{"head_dim": 64, "positions": "rope", "rope_theta": 222000.0, "parallel_block": false, "decay_shape": "linear", "train_tokens": 250400000, "dataset": "wikipedia_en"}
Each number is 128 + 32 x the weight over its row's rms, rounded and kept within 0 to 255. Layers, rows and columns count from 0. Numbers have three digits each. The size before them is the row's rms in percent of the matrix's.

# layer 7 MLP up, 640x160, rms 0.086, rows 105-148, columns 0-159
103:112070180156130106111150136041104074132128132137118174151078119126077125116112123162057110123158121123090161160070142096148151187116147107162120078134149127074157128107124126165175170103106114091076151134134143134141155138128153145140119109159105097177123141136155090157132150156091121124138191131128101115196137122106077147130135072094140135156119111177086193095111133111177128169150134110073128097069139156210098180148087029098127104122115113045136159103083136106081128141109164
103:180123135098129137175124095080108117108114141064128122104077125131101163146130174187146142109139137144070151166108138115198101086118209147174170118160085150144133186097132169163153145164083110129108186189138126128121132128111145091095163071183140128092073090137106112122093143140064065088135154124110103072125157154126155179144191152125145129124082146090082130101171159142110188096190090138127142139118127188122167125175101082170137131179152162100173117105139148132081089094114138
103:103151149106190000119135145130157125078111095176124206146099148128167110146150124095143147163193150076133180116058149106171109101164109115170116157109106130104156162132119152134162078110109111138139117121103154052090191155123172164096115105141120093184155117078111110076103162091122141119114163119176133117124144105175151174118143126110107120074082112140164162106132118137121134193144169075162132160134086113125141096165133112171173108115190161093114108144097155101142128151138175
108:132117163142118111173059088117198127166115146131135115105118152085107113117116097173085110104148100102111127108104126113107109111137124076130117109139152109148179118143144146100172171134142112137113143088174154197143140139098141073159123118170110114162130114139176084100176082109202044105096165188088134136196162093117214107145131163155158105122108149166095160084113109088116165134144125070067134107149122143156118217135108144190141073120071131100097160101111111125132055099086145
095:141191095051147154126162167140149137190082101168128090140140065193094149103147148108145152139145173088134081092085180096121140144109108092175178134142107150152171091144177128071140172128128147165132109147178149142181198158175168075152179132159101119141109111089165082153142159106128087110088145106114140119166096086150134132162128100100123177151142137146102180173124177124152130093101147151083068129090112145142111136111090128115129155082168152154107159146159195095203109131088136
102:113101130158184107143141105072104091135172114126154148068099185107112126132151199153056102140156167104122129194122112175135188163144115161099123109135108095124160159123150158127092105144193105107121136133116165093118170161179131097111139048185093138113106109142085164100140114134108120136109168104080159149129100093147145126120164133068151145125158113081159132160069150091100121193181198180105121147084097136109115090118155060156049133166091152153157108135081122108146098121067143
094:147118146083108112134155095115122100172142091059116102097118115136135165116117108155113112176147186080127119130119149159154126123095134090170134124080118083123174163141101150108153095153092101174116106141126162101115071147132150092029140102115169132100053062046171128124134140155135135144073159126066136119019165138161084180156082122151088149098146084129120156131132131149122149160152131141135127149116095135123146114077118111144106126064146056080151157164162131042169113122094141
100:125121174119079124134150123095096140186092079182161062112132161093149073129138119124096139114150085111163085143160166101150092163111136192101132141120081145150141134147175158088163132157131134095153095116133110123159166181114155114128131144175120093171094168137102083083135116112143117156163148205167098147083136103184108174179087119126195167101130189097092086100183072142107126090184082136107121106095055105133151110178107130117161174102102104099131194124151136092142106169178131
102:158112115104123160108121152133122115071128103077088167155135125123173089127187113108073095119090142127141143145030128182194124113160099093156107085078113164128126113129166109154179089147101212175110155135111134170159102156141156120089111123136141137158121098100160128083110130050176153139121105180137143133092144115088141167154164105136150078146140111146132157136149134139161068140104100101147152163194133202170167128141127130160162170130137095096160171106100160107123033092056128
100:067085079136102103074173106171118160121113137188111132081193149161162058111105163129137167153123082127098177173162144103131127152165146101197101142109102105123111134127107099135095118134121128159134108119144092137067078088163083119103110171193108055190135158055131092049120051160148109136108113129152099091144160112106082134116106118090141163166154111114082160133164136114146103069154162127124111113100153113138117125174121133114135228144146109091115129135118173103139106151116081
098:156108065107147101111100161122224176123093120113074149088104147152079113211133086131134091128118188113127064173144106141194082163189072099090123152180071135131133087135080121128131096132152163116112147125105115147150075142149159119143127114068111129182108086117169107168160111159179146121150141129167152103136109070108171130084119114096127136069163125149141106111070140100135171182169080170157161141114126130196092133121111154112175125145077164113100095141128135096163169132125107
103:129124082127155133164087084161126122120174095138111081169131153087114149172083110118079092133132133100104136188178094143140145157117088066113120161153069131174101187140097096067151123151147188065115094184131086143101162060147140039135094077105063092159118142102121122100129121131080117105124165144115157096122139151168170139076152113114149133135100112138144144167185145138139085141108148107128142186156131082149089086100117154157115214192090092141118139162105145122182128120083121
097:098079079103205160098128128125090175180127100077099125188107124114127115074171105128104122117169126118140129195092112106134138109164124131162135148101086201123155117154116141117132128094114091099145059134154107206125146061165151036174149133165099135115104124185074086128082158044110083162070109097179113123132105132155119074097162139124132124146147152134087175164151144086146137149148104113108115094121112177150159080151115130096140132170154162122088086093108157134127076135094121
098:146126104118115188113193129131130137102167107148117101169182175094130102118142156120096112122120154078140143163160100091136111137130099160157136163143132127128076151170113078135114110138075102102099092143113119103194131109099126103054148073089082114083115126091170137052204116129118120153104152200218120122096102137093045159096174141120193159150174175109130104220143123169111134129148157132119134110085083082114096107097189174117104138112122124129153111185158133145120108136118147
102:136158115167099144175149173115154170166050103105140076091176116099140127151108145148137146138143146150140157129123138105114114128145154130147130135155097097183137117125183205096122095055112113169124163126142155085130100130168138094157154110125132105119103095077099129074141054138169152091068124150065109137113099097166124153121189159115141126163105145164067201143142130104134150139133196149084151105133121113105130176066122136176199136099076130073170143199069101113158081155134084
107:080100179093109131161175103116178153105115117103170151114120137187133076168139098155153170178142140146146165180094112111152141155109122105131168083088100135156172110058121191112123114128136064151157100166175119128168125140137093054094169097134106104164154086071138144096143151140128074117151121180130175171073155168103168165100095146109146153157134128143157166138120116134125086148088094139088159118097152123142074070168162075111178148105118091132130167155113182070089145051102106
097:122107144151106106130115165073137094149106093107097115107148101116087142106132202153104150167138109146069109155045142110145178211122132144170148116066106114161123169106143113123114104137100128113175115150152129125119089134108147148147170142156111102114164135109071118083087078043178165111135123150113091141204191116099119173133149044104126089107122154146096096149139105092090173104154126149189118127122094175119098140084223106154154109178104134120134112156133099064161104115171159
103:104068097080100169158159101078145101185077127144134126138130201144136138103135188126180149122175148088059157149155115096130125101073144076206105148138115096163159139131146141128078042111098126153095141130127100114108100092151170142104091127182039131123111149096092146127143089123128164150157168127168157096131104134136145184158162119159147177089110143100154177124130147119132136114097163116120142062132145106138142137072102142166126074122155118158166089124091069069125055156102124
099:098117065131134037116146128114170108136152144186115084120155185220122074142108150162136126085128106159131098083096186058161129108108158106141148138129135082146109154081130071194160167134148157130106108115121140140170068203143139149150126134121123132161122111119189128138100159114178171110094113120119145137091102083129119175133131164082118119112116142127151113096105122109184104092120230188100124065127140153096124129103105144170143123136110193132104133092115165121124088085080181
097:098043187094171078141062073101201175126101113105116175093105101133118140142159163112123151136129145148102155129062120133153091114125179108112136114123138176116138106152148217167103101136121100139216113095140126121149072110148129153074120147096086135186094054102153127056114166105118113171102128135155082103122138113175154116164166156147143117144173144126147136177155157113095163117158156157175144117077106195094150086164109122111145136092121122103070183128095120121138127121117084
100:139218109166159128127218101110109116125111104096178039110110077114141139162140077122054128145141157114174131190080133141181133132155134109149094079164053087177162086092146142128124089124130112087108126174137140143109160132126159119093199129140171126101173126091129132111126088088151085179105150114082041101107140148107093158162153097110128126106154079112155171119170099089154121096120131157182120139165126099179170089121123090117110117141103128102130126183117119078163129104116138
098:118151091103114113061157188128138068140114142032155091163152106103124160150136126106088124133173083070126125113146173087199148130107109093146063118140055101105146160149151109132123131125124107094147064147195103102168056089077188129161178125114135131095153142089154124111165136056089124080148116117169133166068162093113110103146172081082159173136149095086161169116128091096123138101121111132138102127162175114143153119132129162149143117152147145143137157169117142109141162099206145
101:114101136179178167110107152073122109163156133135140100112118168101116124169096122152097101114153086114080150114135176136162140126121091082160116104098100137146181124138130117094163111094176087117208123130171044156138120200158148142172149057112181110100121161100086139090138053087119125135105132116133120114148142127113078172094158134120128151152107191069146144142063083108123125100135091126177122113120068202127157179095156085152131154177169140110126118115155101096152088079056156
104:105137158168112142110104190100125134127122129098125149045111092110120091122131124122169112100182152162137147104105140131150134144171147189093180145130109143145140155124070168121121103161113095221154124151132180127117153123165128135098194075151143094174130157072177160051170108132125116108207111106112133125101178148120124127092155098093112130087122097093088119137107131123106151113100207178101175069118120179144094095135132123149185159086105120072116193131165137109114137095035124
101:095118110151120132106175173053158141105163102121116105121204157095137113092104128199172106091093106119122138191110123124121104213119165143123111192119128146121120138091139098109134142149141103132200096137087149095091119119128104075087153125121021073125095172076143100073132126081122111078138144113116088137101153158126122114150134086162123182108185128134164155144174132089141115136188163165173108112111141203115110161107156159140123130147131037165135149146105148155171098102132093
104:096136144136135100154154076074113098119053120113128148181166147107170132124181137165091177098155127141127123093157155154152099069151121103104088191152158137137190131129105120089129087177062151140116126052076080163119070100089127114080107121132106069159118105102212123069096149127122177137119151161132144069150140129182104157154120150113125147081110147111147167163118101117143180126080143103063158095107084113157155149151139144065180099130090158103144131191104125106127173151154133
096:164108096139138091146089144111110089157146125097161093146140104170104108080124118159151066133126159145138134115183163108158114138111073142146119118102034142137180108121085150147094071110120145168214133146105085095095144139105121086138162130115106115084099135180096111158110124118090124105097116151129110105053141080114083159095125178123109129057115174111123110178098138151087128085103161144131221137139088137167179146165120148151101152116057095158068135083158122037124095116155108
097:149069047135183141138079136124169140156102103105166140125159064074098136122135077135111147151116110126134113139108125138143087107137133041128154145152123172134092194150135148123111146081117141099188181134141129136139142146095099136090113071127124106080116162187163118091129163126110088098107109115111128117141114110159168134080140182130100131091167121160123158094141066050170101174173143122112146128199150124115094134138163169140190165191184154161129168167127176148152091117048084
102:111144088088148135147184161113155146075082071116207137145110142187101082113138172140156124148162112084156144111128110112140086109133052087138176139115078057119155101138134139145155197110134134133145090136170125179160184194088198150114108099133139116076148151123137136170128081056125065149094128121105130098106151166117137105135140075107126108123113171080150112086093151094190109142113151136083095183129120099136125108169072089150173103102137112158108131164129154103168079094127177
094:076121090095069127202110130094167118130111075112109141173080112127075091145129117081135139181121064145118153159083116165153118096095136129145121157091103143169143127103067093126119147144085108090141120197064186182162151126163142164148131101152084093079083136094114122146135126067130137171171127176116083113152178130142141165103129153139117138110127206099093149148099094104173100113167088110172129115093208166109150139062196122157151105142106114121145123114131155076125158125079162
099:072105061138143143197101095118156133111060086081163137145110106117205078085091150149055125170136165095136084130135145094102154119086092080113133154074134090160194138168171116107121146152154151084147114132163141119178062109171128148169120111180111085133128114125141114174167137154112138148084167112151152116091095140116081161049109113125145122090121132148132123152102097109141141106172189116150185111106155181119117083172145084111144150138108067152135191077113115145109120090088115
101:155134172160132108161180085073163137137138146083106117080190110096152135096101113123097097210153130113100170081140129129158128108159142087153178121113125119120174083121131133119156121168046108120064142119140025160117105122127113120191143137151152090124094147052145118060131054153088143128164116142136150105096167088131118165104107146136102185118114124147150132128132111064126095137098080149156098169076121118080144134160143083129135156113089180085133168189069136089167124112167125
105:123100187072140145154107146144180122144070098123212137110128131134073141130166108151146152147096161143105151077168166173122144088100149119103141158104140198129118097114113123092089191099100091114134097111103126100203101123105113141115185079112061109108091157072156082076182141155125049114158133131095132121151117121123126156132167157136109147123160138147040147186116154075111146119118145141111147131168196163160152182142071105128121130147092116113150103203167132133176117130130072
099:087090169137171153146183149095120148120075174123116115130121131092143085093097125140115109155106141094125105113098126142124125131167139160119158112081150141121095148139096150167084106106132163164104146151195097206135099112168192130120149148091126148094094135122223119063156121136052155138097116121146159152120107074058072107186166146089143136064189154080125142125150138108147135140123164135187121076077134124167085187098089120104129135133066126087127147181061123133146097101148180
093:106147166162140142118108127130132122139095104066205097116177205159115105164063173147086190109090090125163136120128118134175058108114118091123139137108159058094120096108117174158125125094048153106098168111083072108133160141145195054174104088165066134090155080130156134098140148156111158108147108114140108107154170165111157171090112158111062133118112161105115137112099117061159155130103139140092142102137119174132127131168158122109122105098159124112116162118178167096180106093089160
094:124124132085085114135084085143120198111116128125118145092092137106127086107169156125123115142140146063073175061146097094196160132081152098128067159188094180137190115154151139164161156159165094160134112054105146144130152127166102067112156124099104120190088104148177095106148136176150124092143160139117069102108122126155123089143191095093123101106124114165109142115096088135117125076163107139124146182126108182133167173148096150083175137174141140119129125131099195051152136164150167
100:176113164084105104102125068095100108103202074130132150104103118124115122095101101109110135200114104117105127174125102052150117145181103082129164165112144160162068128120148152066100154095104095117078151160145109174113145137157157118141132122101054103173049141164178129093118115141125090127120167086078047117086112135135167122181148141131118139086172149101113135134147104165137207129145113172074150119178093145151158157145152098111130164160154093066145103122134109134171104085074120
106:141099108139132090103137160136202189069079107130140128133175097111134156137058082203103089124089169132070169127117157143094133155126152169151157163129057132087108101108090116077125048103167127140172157166148105150101114064160091138127143103108122139091089143072184078097113148130170150141112103189150073125132099140060088157172137148100143134133156126128138117130123085152157149102182134119067124122103134153109122124135147105159140174181061095139111107173108164143123146063115104
101:172148074191135090155111164145178196109129117138206159108106129081113139097114051108146172147077132136135118135164167139157127106141124147112139116147057128138146117109199124131138102119127121086101113158142093173127122074175104188127128061151120117085082167108132111064128098078075157115114170215134154124152118147151090105123108182115164142114151105117104139119168134096174168164183110201115110096104104122155113148110138121130190089140112109162089162161127162177116055107118133
093:128058166089097094153145132099147174127067106156113166142117185115127079184131177128102140073104134146158181089088161107102062142142189136129101154131114169119116162175122178105122155123157118159116136146160160104147124104052134095107165118147138143138117132111175129123168129128155048126028180133178124158128074091129171182115114121122111151112106092134129146128086129122147186178094132115071117057136045196154154119061116128104142144133144120112131097169115136143135089118105117
087:128074134077150082100133077146162087133108131184115117085150145141108084176125125150161100115131132135145146126119089090113055107112127133185166144127169124153106213166114142140112130177114154149086106121047147146084141170107123129101183154096086084142128073146098063100138143112188111127100164153136145134063117150111117151104107152094193120134128098166132159086138129166098217088139142142085151088087074142136114175113191143170131126156103118139117087180152148145142067059123111
085:136135140117112057143136146122130118087087116158131078165105060109121116128141132174144112130138128162132111142128159176120107146171153077117085110127125173096153163127087124089154087101199155102141061097191096112158125095169128099160107104114144106207117099119127120127090080103061122140149108106052104069112106092107168135102098032091226157141168109118116108188121107138167102143134141086140156116137172159166176111118128097121153187120103099122138091127095148146071157165088104
094:170122085125109144146099166149147120168061060104144215107153114104100164187144161159061136173154111108082152135102075086164113095170152161094152134090107139184141155081131099088190157093127091045105117108157075111159099140130120166174087105163137079113122174170147134096143118149152146099090137111210090185126127106106142094155122104153158191078145113098094169125134111127103071144136130178115109103158153174114126101145149161142149145070144121129133156132089153112109120105096150
096:207099170189140057088154079136113130094153141122075046144106185128091126037131138126160143189125108119142117193082109060108118081107078135144149148166093093166137171099170098138147141117117124116109088139180119162150152094131122143103196139146091112121130086094085156148134113101119100130109174152162118101135220123084104140129138078123117091097165123166102072139112149121160070089164144118157104152116139141144163129149168152151123148144127183104153121141089145121149093182128169
# layer 7 MLP down (transposed), 640x160, rms 0.0804, rows 105-148, columns 0-159
105:127235116132189138154107185166099137152120081138104120085162149107180168146174108127137106152081093158177086147105058123125105182099094174120105128139111131058110084144115136198167144163125141149156106153133170121109126171114184189090151146138121163101117154102121065131214104140174092097112140179152121143135158145100095132114167136150127132092092096166163100181148149099128132182139128155130182155154148162120126075115043153161172112115159137143074152154135121121126153130129104
109:134088175172102084107136117159157094120129136126147154116101115140170123181164115161091113128078138125135103095121100169176074142110148100117127153054091129154153142182188119080127148146163139130102095112203114148103119126111168074134102188104101152129106142162128119141119137137102141144126216136148146118133117119050125171083115163134093090171228151227116148157117113172121132096136120140085101117150194119160176113111150148126145083186132173118148162153115089112124151114163045
102:157112040116113074109131142083107152127119178179107121103136132152146118115083094130121098107115157103172123103173125115145112135149122100083206077086123154135135067159179116165190159129148180108039095153081141122147100115152128109132103184124120094145142093174097177166126075136113178110112083109106116164125101118153170102146091087072205107160175200116083097144106134148104108106146129118134073139176135147151025144167111138108148114132086134105112173123125129172118133101127120
104:168108148107129152128127118106121141096118117097192184097111128073120165183174078092164140121080101097149112140141149127151129145167166104109093128095146094075179111168205129109096170123153171139140094134143151099170109114097093116162062152119235101180136183124192129142186115134193105126116124140122156108146117153082098089147123165150153152094090087098121076113068077149092141105133171175149119132162134129151101164092141165130159087153094180135149112063095150088082108131112117
094:083097116146154120154153111141147136110119126123154159132055111113154188161099133085155108090086154089123165091101121115126174072120172091179100187123036179139113095126097074114126076115101115080172154081167150143150129168204193129113176109108083075087128120115108089143158134111167143153117118173092115126118103104102140158185158152127123089150123153108093094094142126101132166185089094111113162143082151136116120092142116183093148161162131157115172038115148147165152085133110175
105:054133106123162107079154152175149138150079093098106117124142188144145093123133126086133155110113060151146148079115131106162153086120128154157102155142089124125089148026105093077093162061102103069164128164171125131122078114167164133096145163149155144112136087125133070105194197076115147109103143093151101094140108108087146153135133139144095083160140106093133149071113113086158082061140144168124129112184181101121172155120169171109137130128128091108082171135122176078153145116164159
100:120122107171167130098135153070158113111128187126207098134163125117135166139161152137173106095103093135143066092139128127136087176112166155117197120100100143101092131108064111090150095116193157054143168176173104191157161146117115173167081095143191106110128091183062123151097126083127110153154138131115106130077110144110185123101159168125076173124082154084095148169090122174146118080153109114172123158195074151106107149122157107186087138147131165130117107110147121147137098144126109
099:106155153162131107152116126166170124120217149161142151191185160140060111136135152121141082093114182099117134137162132149105142112095151094127160139036141130132199180145135136111141108153146078117109105145156143084105135078142188124085164167148138141060099157139135144104109137058171085158130087156127089178068118102141163138094166095093107121131170119177165126137086182108152146082081119053164192140137126136140117133096101135108147055186123118139099111147114131114090152109089150
100:124102148175095118105166134130166062141113083138155139126113144111133080122114146056086139091190144127110110185125105124157141147110132120100102101154155168071113175179099179147107180110148111126146078112091160151092158165108113165098081089120171075098188110138184165255161140042159111107135115150155106115118157060112123078147097152115122112073143116166125130099083106150094137132099181131140153102156093136120125076123082118146162132134112130132161161150133148143087165080146151
097:143150179160085140172152123132101125142089091137160178140086131102075141125166114151133138123160141078132083116109094118186096106172069145099147140184148120083119118162124158110164207171128076083149126161035164134143147172107127077135144125150178076073204145158135116149148179091120122099177164123098084121111101139112098131125132156088128092132098166165100090073106107143107183183123122137103179171164084133130114112136117113161065090101165148103099110130178124060156098113109123
096:119141142157177092128166124059130086079105127099142098128137098169131123140198181085084129201221188136101073105083164109167115150067141134156140130075102124098163150121105116119079101135150102161135139160120103108131128129127172093107150129126121161116072199149145160085164096173088139101066094119184141121114173119213126130130099139132168097103127107192155137100125128122103107167117130074175122125149097114093103093066098160109133090122110089175108121080123062130142127154123134
106:154104133125161102106115147156087140096129142190167097180094114114132133115114131125130177135154076141089102152126164107140145175245124139146164147118128119124096154120102130113059180139128103190107117130152140200139155221118093108134121098089093167096095159138119064147161122095101143095144147165147138139024151177123074178094144151140092141111135148126115140161111148149157117141114136075163096147089133097140115151142113084138162071143067154124168122121136116036126152060127146
096:140104120118065107146136128137138143123157025173125084070103144135151145149142144163143161146147072127174184123133122187228143128146111096140152155145087085128111137144137112063146156177155073182099146115131140159100078195175096163101118122121154129193123091053181124158141185119077149131134087140104169110146139162139158149116127132164151136120123116090100117074109138196195080142123122110112067130107125136108133143112142117147128115205153149148089119134101130103128078062118123
096:132131140131139142172101194067156087090111106127112172123041095128123079162116132118142093078141098176109146086143121133073093120127096085188110093104175152146114130128124178096120211069150144109113115063134126117136143186153143131145153127141063074144100140165166137117168149135182099078166141083177162139091128137105138090203094141142107103155098110151139112107118122100148109174063129090157102126077123140115137102194141178180133108154142185178064162139131141141147124118160103
100:132153094119149223111174127080094090144074117091169123131148166094119108180133182161169158147130122107129097146115193125072177109107089179161102166155124094177170173150155215135192170116123146111102156131125150112134142077131141122153153142106139168081126155125130082109194149145138163098158057102099044134125104144100139150142137102149123110191144145107133155077099126089169082167108151157178097141146083113120182172122162099115147114119141145111089168125090101158100144100152161
100:133101095069092072146154147113120129119109131102128168195121076183151131148151116151178194107131164091069148106156121192127077129107124177154163170154100149078117111096114134103105118154166114152134114091111157105114138182131125117173060144045187188126138128143173160076150123164139117088161050130108137103113172156171174052117111161114172123140154092127123091063135124133163141158097088148098131134092153145049106167108135160128168117184101128148116109141152110120093114108153098
104:155156104171103126149149143135138126098123146103127171116121137211075145161133159088087128151073181076189136129147201175142137111109150157076137138174133151105134109075104176130165129160159158069093177098153132163134149124138128193086146100140158114109115148117170142158123139144119081141106107150139095094112083100163181160193156121106161115159133093166087170102077128128082146188126132104153165154055056116120183176137107164149173103160141148132090116074146170087118180141115093
104:142081083104158146123094093091123149064186098070099108141124129131111107131107118101149108171118089144106074150094079081112084114156123125063150126176077143153128149118115111104080223159137086141100169115145090135083125172067121083136090080131138140113184112180116072159182143091174064151155072131095110121117145147170108106099152156101084133162113129122123101143154186106186170160081103160138154159104151140145143089095149100146120133133072132090119183138151106147174110124192133
095:104200089093139117175145074152109115153142085051114154066116134095161142140120158102151111167070084125143127155093169144082151130146094169132144155149111113183097046161165129124111106082154097142109135155165098108128131123148093145099129129147184092115100115100125160146114141098070102112121145122098145073129144131119097086173109073123141107093130156150080157104152156151147144222152118155064169198094091138105132164165157065138152074079157064098149084148142115125094166084125115
092:130129084111133148124146127119120116139192104128105137126133164090159079142085108138135146072164112078068142144134118167125203078088097146119091108068117150129099146107084108167131148088114142137080124118155138151153081089199160180161100091115132151124208161148162160134094085191116142095182110122117098150094062123133158099115180157151121166136152142151091119084111121133148075133097078131145103155055139136040194122168070132202135137140132109160115117115118127143160080137125070
103:087075163095108177161131078148176129104136187105106117175142208140183114108176107119118096095100136075101138096121147116156049095105153131089166115101068160115140114087107137135154199150056113130145119121153104152139111156095115115157057123131123112064086174081147140124099147047132132221130159117146137149182141162132125165139178147135114147138139120091127155144136064166101112097193144148143124133100166152127120123165087129194120142089150144131111077145132112093100081108162136
103:093076123147084075136158130104122154145157090068117102120142162053120139119099138111135133138138152146180151171194120123125096095154103118057121075139107136116092115118159158071131083100227164097181134130127129147148098081156163176111110092184137173167166141086159151138174091151155130146130094119089061133125139108124112091143157127142076088149169128143089119151170139163112134172096121144142172095085086207125146118139153157136163136078182079106134123151115130098034100124139103
105:159144179102116167132179185133105156081123099125128142159102110078136168158141163110123166147113179092137103118090109135154141157034201188108085133094135180170118128116096205132146128140135131090109122133081158128153077140095113138205105165120148097102097144089121109149141148120095057183119159144121111141181113120107101158126084127152113160200147155114047131150156097113119078151082179104140133115118106157122137160141157206114132160111158085134097144167121114095106170102203120
102:114099142060135105158152142096168143137087154113112140163193058080134109080085179094099093140104140129103147152149118129146102110128105169143084147123183138149132098118135134229088164120154129125162138131133073159123191142129147152144086087179149163111145100182077166085144089129111120130157156102128079128098093097094162159122151160140170103135170156194168100145143089148135093142166167166157113120127114098059097153051169113095135163120180154115170101187147133137131133049156132
099:198101080082104082102130110136125152111147095096131111075084064141129135104169131087109090110176088078028120113155150200165104174086132174146138146119167160073150128061145153126177171157155135128106171122147122087131142116130143188172142076103157147078092132135069146114112118160179151119117149128156144170106161141166083134113132150085138171121121093143084182129126141113139121158125082115159118148145148104069125099143147085104176113161175107209104149099090155137075110104124103
106:070110152110193116136140130125125098164186116145137090115164155089082091120107116179189103145118145146095123121121146103106113110141100060136108113096081178112084122182129141133123103094167110137129108146158097177143101142120089119134153136139115101175108140137116127154144167123168177157169098064107145108138049064109107073078141147087137131130161126155125082171122152099221094111141159135120119218056125178154135188111112121161089132133111097079133122154092177154078087061129151
101:128150191132156112126121190120049106118074157096180107081141140128104167190085146140151170121060132235177113125160083122164113146135133107152137112150143104096143134144129136112141144160090089050132159136126098112186094121118105114187128160133107106165121068107137062114154106132111153120115167164104178141095169116166133065117105114120140149131105129079121112133135105151147081131140130147158132108123109114107091086175119051092101121133118170098101133143181099166114090039059118
103:131111078136154135186142197104127120096133150145172125075089142087103141093148143115095107131154145178176089163134142160157228147083102124142107127122096095066123109165145195128138130140097158176080103152087149139153112151133151132142158129172104158081122147071181114038140091104183106130073111114130154207160144108141055097044120137118101108126124117169097094086066132136095138103145126142096089120126113173134115098123089117075111146148159160183120102120111129156172107159117147
109:173116060089116106111108169130184142083143154131156124130126139113133125075149196139112079145088157161094172143081136107067083141149083171133101136124149115164118150115180119087116191167167140168162231138157100161119083098138117091112177128112117189128167156058107089120158197154138104126164160126149159169133148173103123119093168129118109119102126091140156159141127140158207130117157144134119118147054082129098134100130107159191131075098135145122086160151101087145077151090142110
096:044105114143132125165146077171111105145110199153159118103116121072087136157105141153106136080136062161124108104134083074187146088140121138182128138150133161142130143155161133164151106161200127216166147076099105146058115081112147130114135117095158075194106103130106103130113108162076144095106162126128170152165114152120134123127120164136130121110111170146167151133149149092169119119175102110078137131081133183159104185132115115089089207104124154129123109187095181108069178127162123
105:121148186158163094113129194154135106161188147120114112125119144155132116103177108123099157142100103138145158132172118115094114100133137120058099123107122138131119119080110111073098144105095156125135195106220032151144124133090115156121098144074120157149151092174111057117144107178132109153147134135037137155132136136190181117162127081150128109115116120145144113133175037149182115110147076109142156109154183105121113106123201181145143051138117116109121113112156066100161115167128150
103:097173140134149107117067080108122158122145117065074173103082144143166135179150171078143129059139115131162200111124158135146144171108183085190130158123179202108073165116180154107152152110155101125160155126100114101203115176155110170128167144083113127163082146131157113125124118119116140132143128123132102088177092120110088168106149100151145134148063159152106151136117169134086125166134106184095121094193195122142102113165208154125125096183116091119163172090108110103148126166140124
106:084071119169160136127065102140101152155139165092100165185167120129082183107100193123158113213115124168152104108152163176131098122134150139154134164080100130074131085160138074142144166108139074098163150145083134157142134125059057157140151089148119169108155133126115149123102116171149154129105129165124127150190111152079070096097181142102124103161133121143144079138148168174121181135202106118082129110148146054138049134154094103095135149086151102128115121149169172140173129106117115
089:016062075105140210159116107102111122124131135123141159128153141179143101164146205139116129140159113112126113100145161153136177147115148116113168112147152114144154134147189166190099155099094089117145129158104085069176172076169211149130111161084129156128131139167198145093120154135139137143125089128122153105188141063100108154168110134171135144091166146071123094137107144115129188142135078097075126112115086121149172086145134135111101156127136108131174158127165088129203124125137164
097:119104121094129227145100182127134110164129149078178099122166112153151126111092124078140139129106103111112171116095097122139096121160126231133128163061123139080076083092168138132108129183148134172159161150180108103145135104104134134096128133209180040117098180150156119099093119147123111071116063117164138172127108140138184102147167089120151169129121135102115106146125177141087123156130128101133125138112171120130092199137145115098136109158144148110094095130173048084082129088091131
100:142128086115152138056077144163090139111159161147104129125147146154132103202132136096141123154093187162125098129074154135127079098110099129132148149037116149103121123095139111101116118106095086165081084180092178097183164115152187118103153131130122171139073179116124089083125166084126159117130139109113103184137156082126155154143114079096115111094130169156160194167161071115166147099124105158116093103109166140154074121148179135210075110166132071113149136135136103073173149138075117
104:142148071121144161144115111120139141145145119138141095128200090175114141146054190090146156156104099116120099148125097152092120118108129126118119104046144118121185104175117089112168102196111120112178165153106148077142161119056149106132114088124102117081125181136106147140087119154125086179117148158138060088113127031148159113087219108105085113132137116099102145103075127067098131092145192155153143166123074155137074105104111143146118072118158088139152097092126138144172126156090146
102:109071144161195171167140141134080108145062110089146155104067171102215103159158082052142105136144094139152119145086144140103118113165164123118137149130182157162154132097165129115185149117055121121152187149092126140135136102126175174113114133193064137096145123116098103142142141150144109165193135114086125133125102104155127124128092138153086120141078148086105149065145088105085142045152141180153100138118112165093167185132169126140147132125157177098144127143182084123106171175109145
104:141158127152141105152114186175114123099151132106168168152104103126098139120074156131121183119112132125096114121117130135145150166214108118062085118071126182165144155132143155105117131181154205091101120097168134130154138115090183099097114161091122140077123100126138110176083113112100104108100155069157151098123124080110094156106127152137101147126154128144063129201146179124100113032098110104141166116089091164128125149163058142191144110130155140199149125084056140130132187151158082
091:145161117146102101108083166125189166121131093139098126099125134107129144136107083108078130138108138055116127101057133178112114144112161161182170115172137143123130057089152088142123141122133093121162124124095109114186103135106144123153053127122130146082142090170082141174113106182082154142218137117142102118117086046116151125107084168139123122043129108118122130138127144164136063121128120148114088138128173139146168154132164122117179164140140148221109153104111111130051173057135181
084:082113127192128140178107185106158152087151055085083138145044124169160161067102145101112166134089131109148154124141103155178114132086129071112085123155142132186104081154126095100111115073126101062109131140147114091116147156146052132111121110115110152131124071134159182126135049143120142113166120128162063087136196128107083120119162155105117195135163102097098084136123153119101062160102167074121140110183138134079151099097140111131152112102141107130120136104116156126170131196104152
085:081105182147091136103109116143140132180125115107131187095141104121120064100076084106050083117157177104155132158119069100153099103114118140137101160138106109133116165151150111110161147150159093103154194207079122128118103168130087166077150116124155157087109115151119173056127208159142130179153121131128144181190102108145086134145129153173076123155120151086114125132117109074123195156108112148132129167133112112095110125123150177076128125165153109090089177133157162185088129102211130
099:161104107203144140151084170125107159114104089102131143154180082147059140143153107157106170091142149124134139102160137116115140180166124129138119158086119129114129150167112137137120139114165160144138153190054096097126176179158106249136139086072166104141137156120137182145112127127092160081162096167093091131094177129093188121102156120154096138118115156099187150132108115160124093071127125102147120129086064136075061125158189108125115134172112120143142078149148122123134086095056170
103:146176054140161139112088132057137137113115170088118100109106126176071085177088157161125205188091134137172085084108122156123096134152165178112145115133076120104162124120129113137182122098124106124084089172195101160084112115151125123102143115111136150135132135097115107111129187095136144024098125122098129113180107130131140146116148106093082134107071097151120127209147142145106123081126194127130166097137097152147136156106064155136106151167117103078123147121063109040111089120117128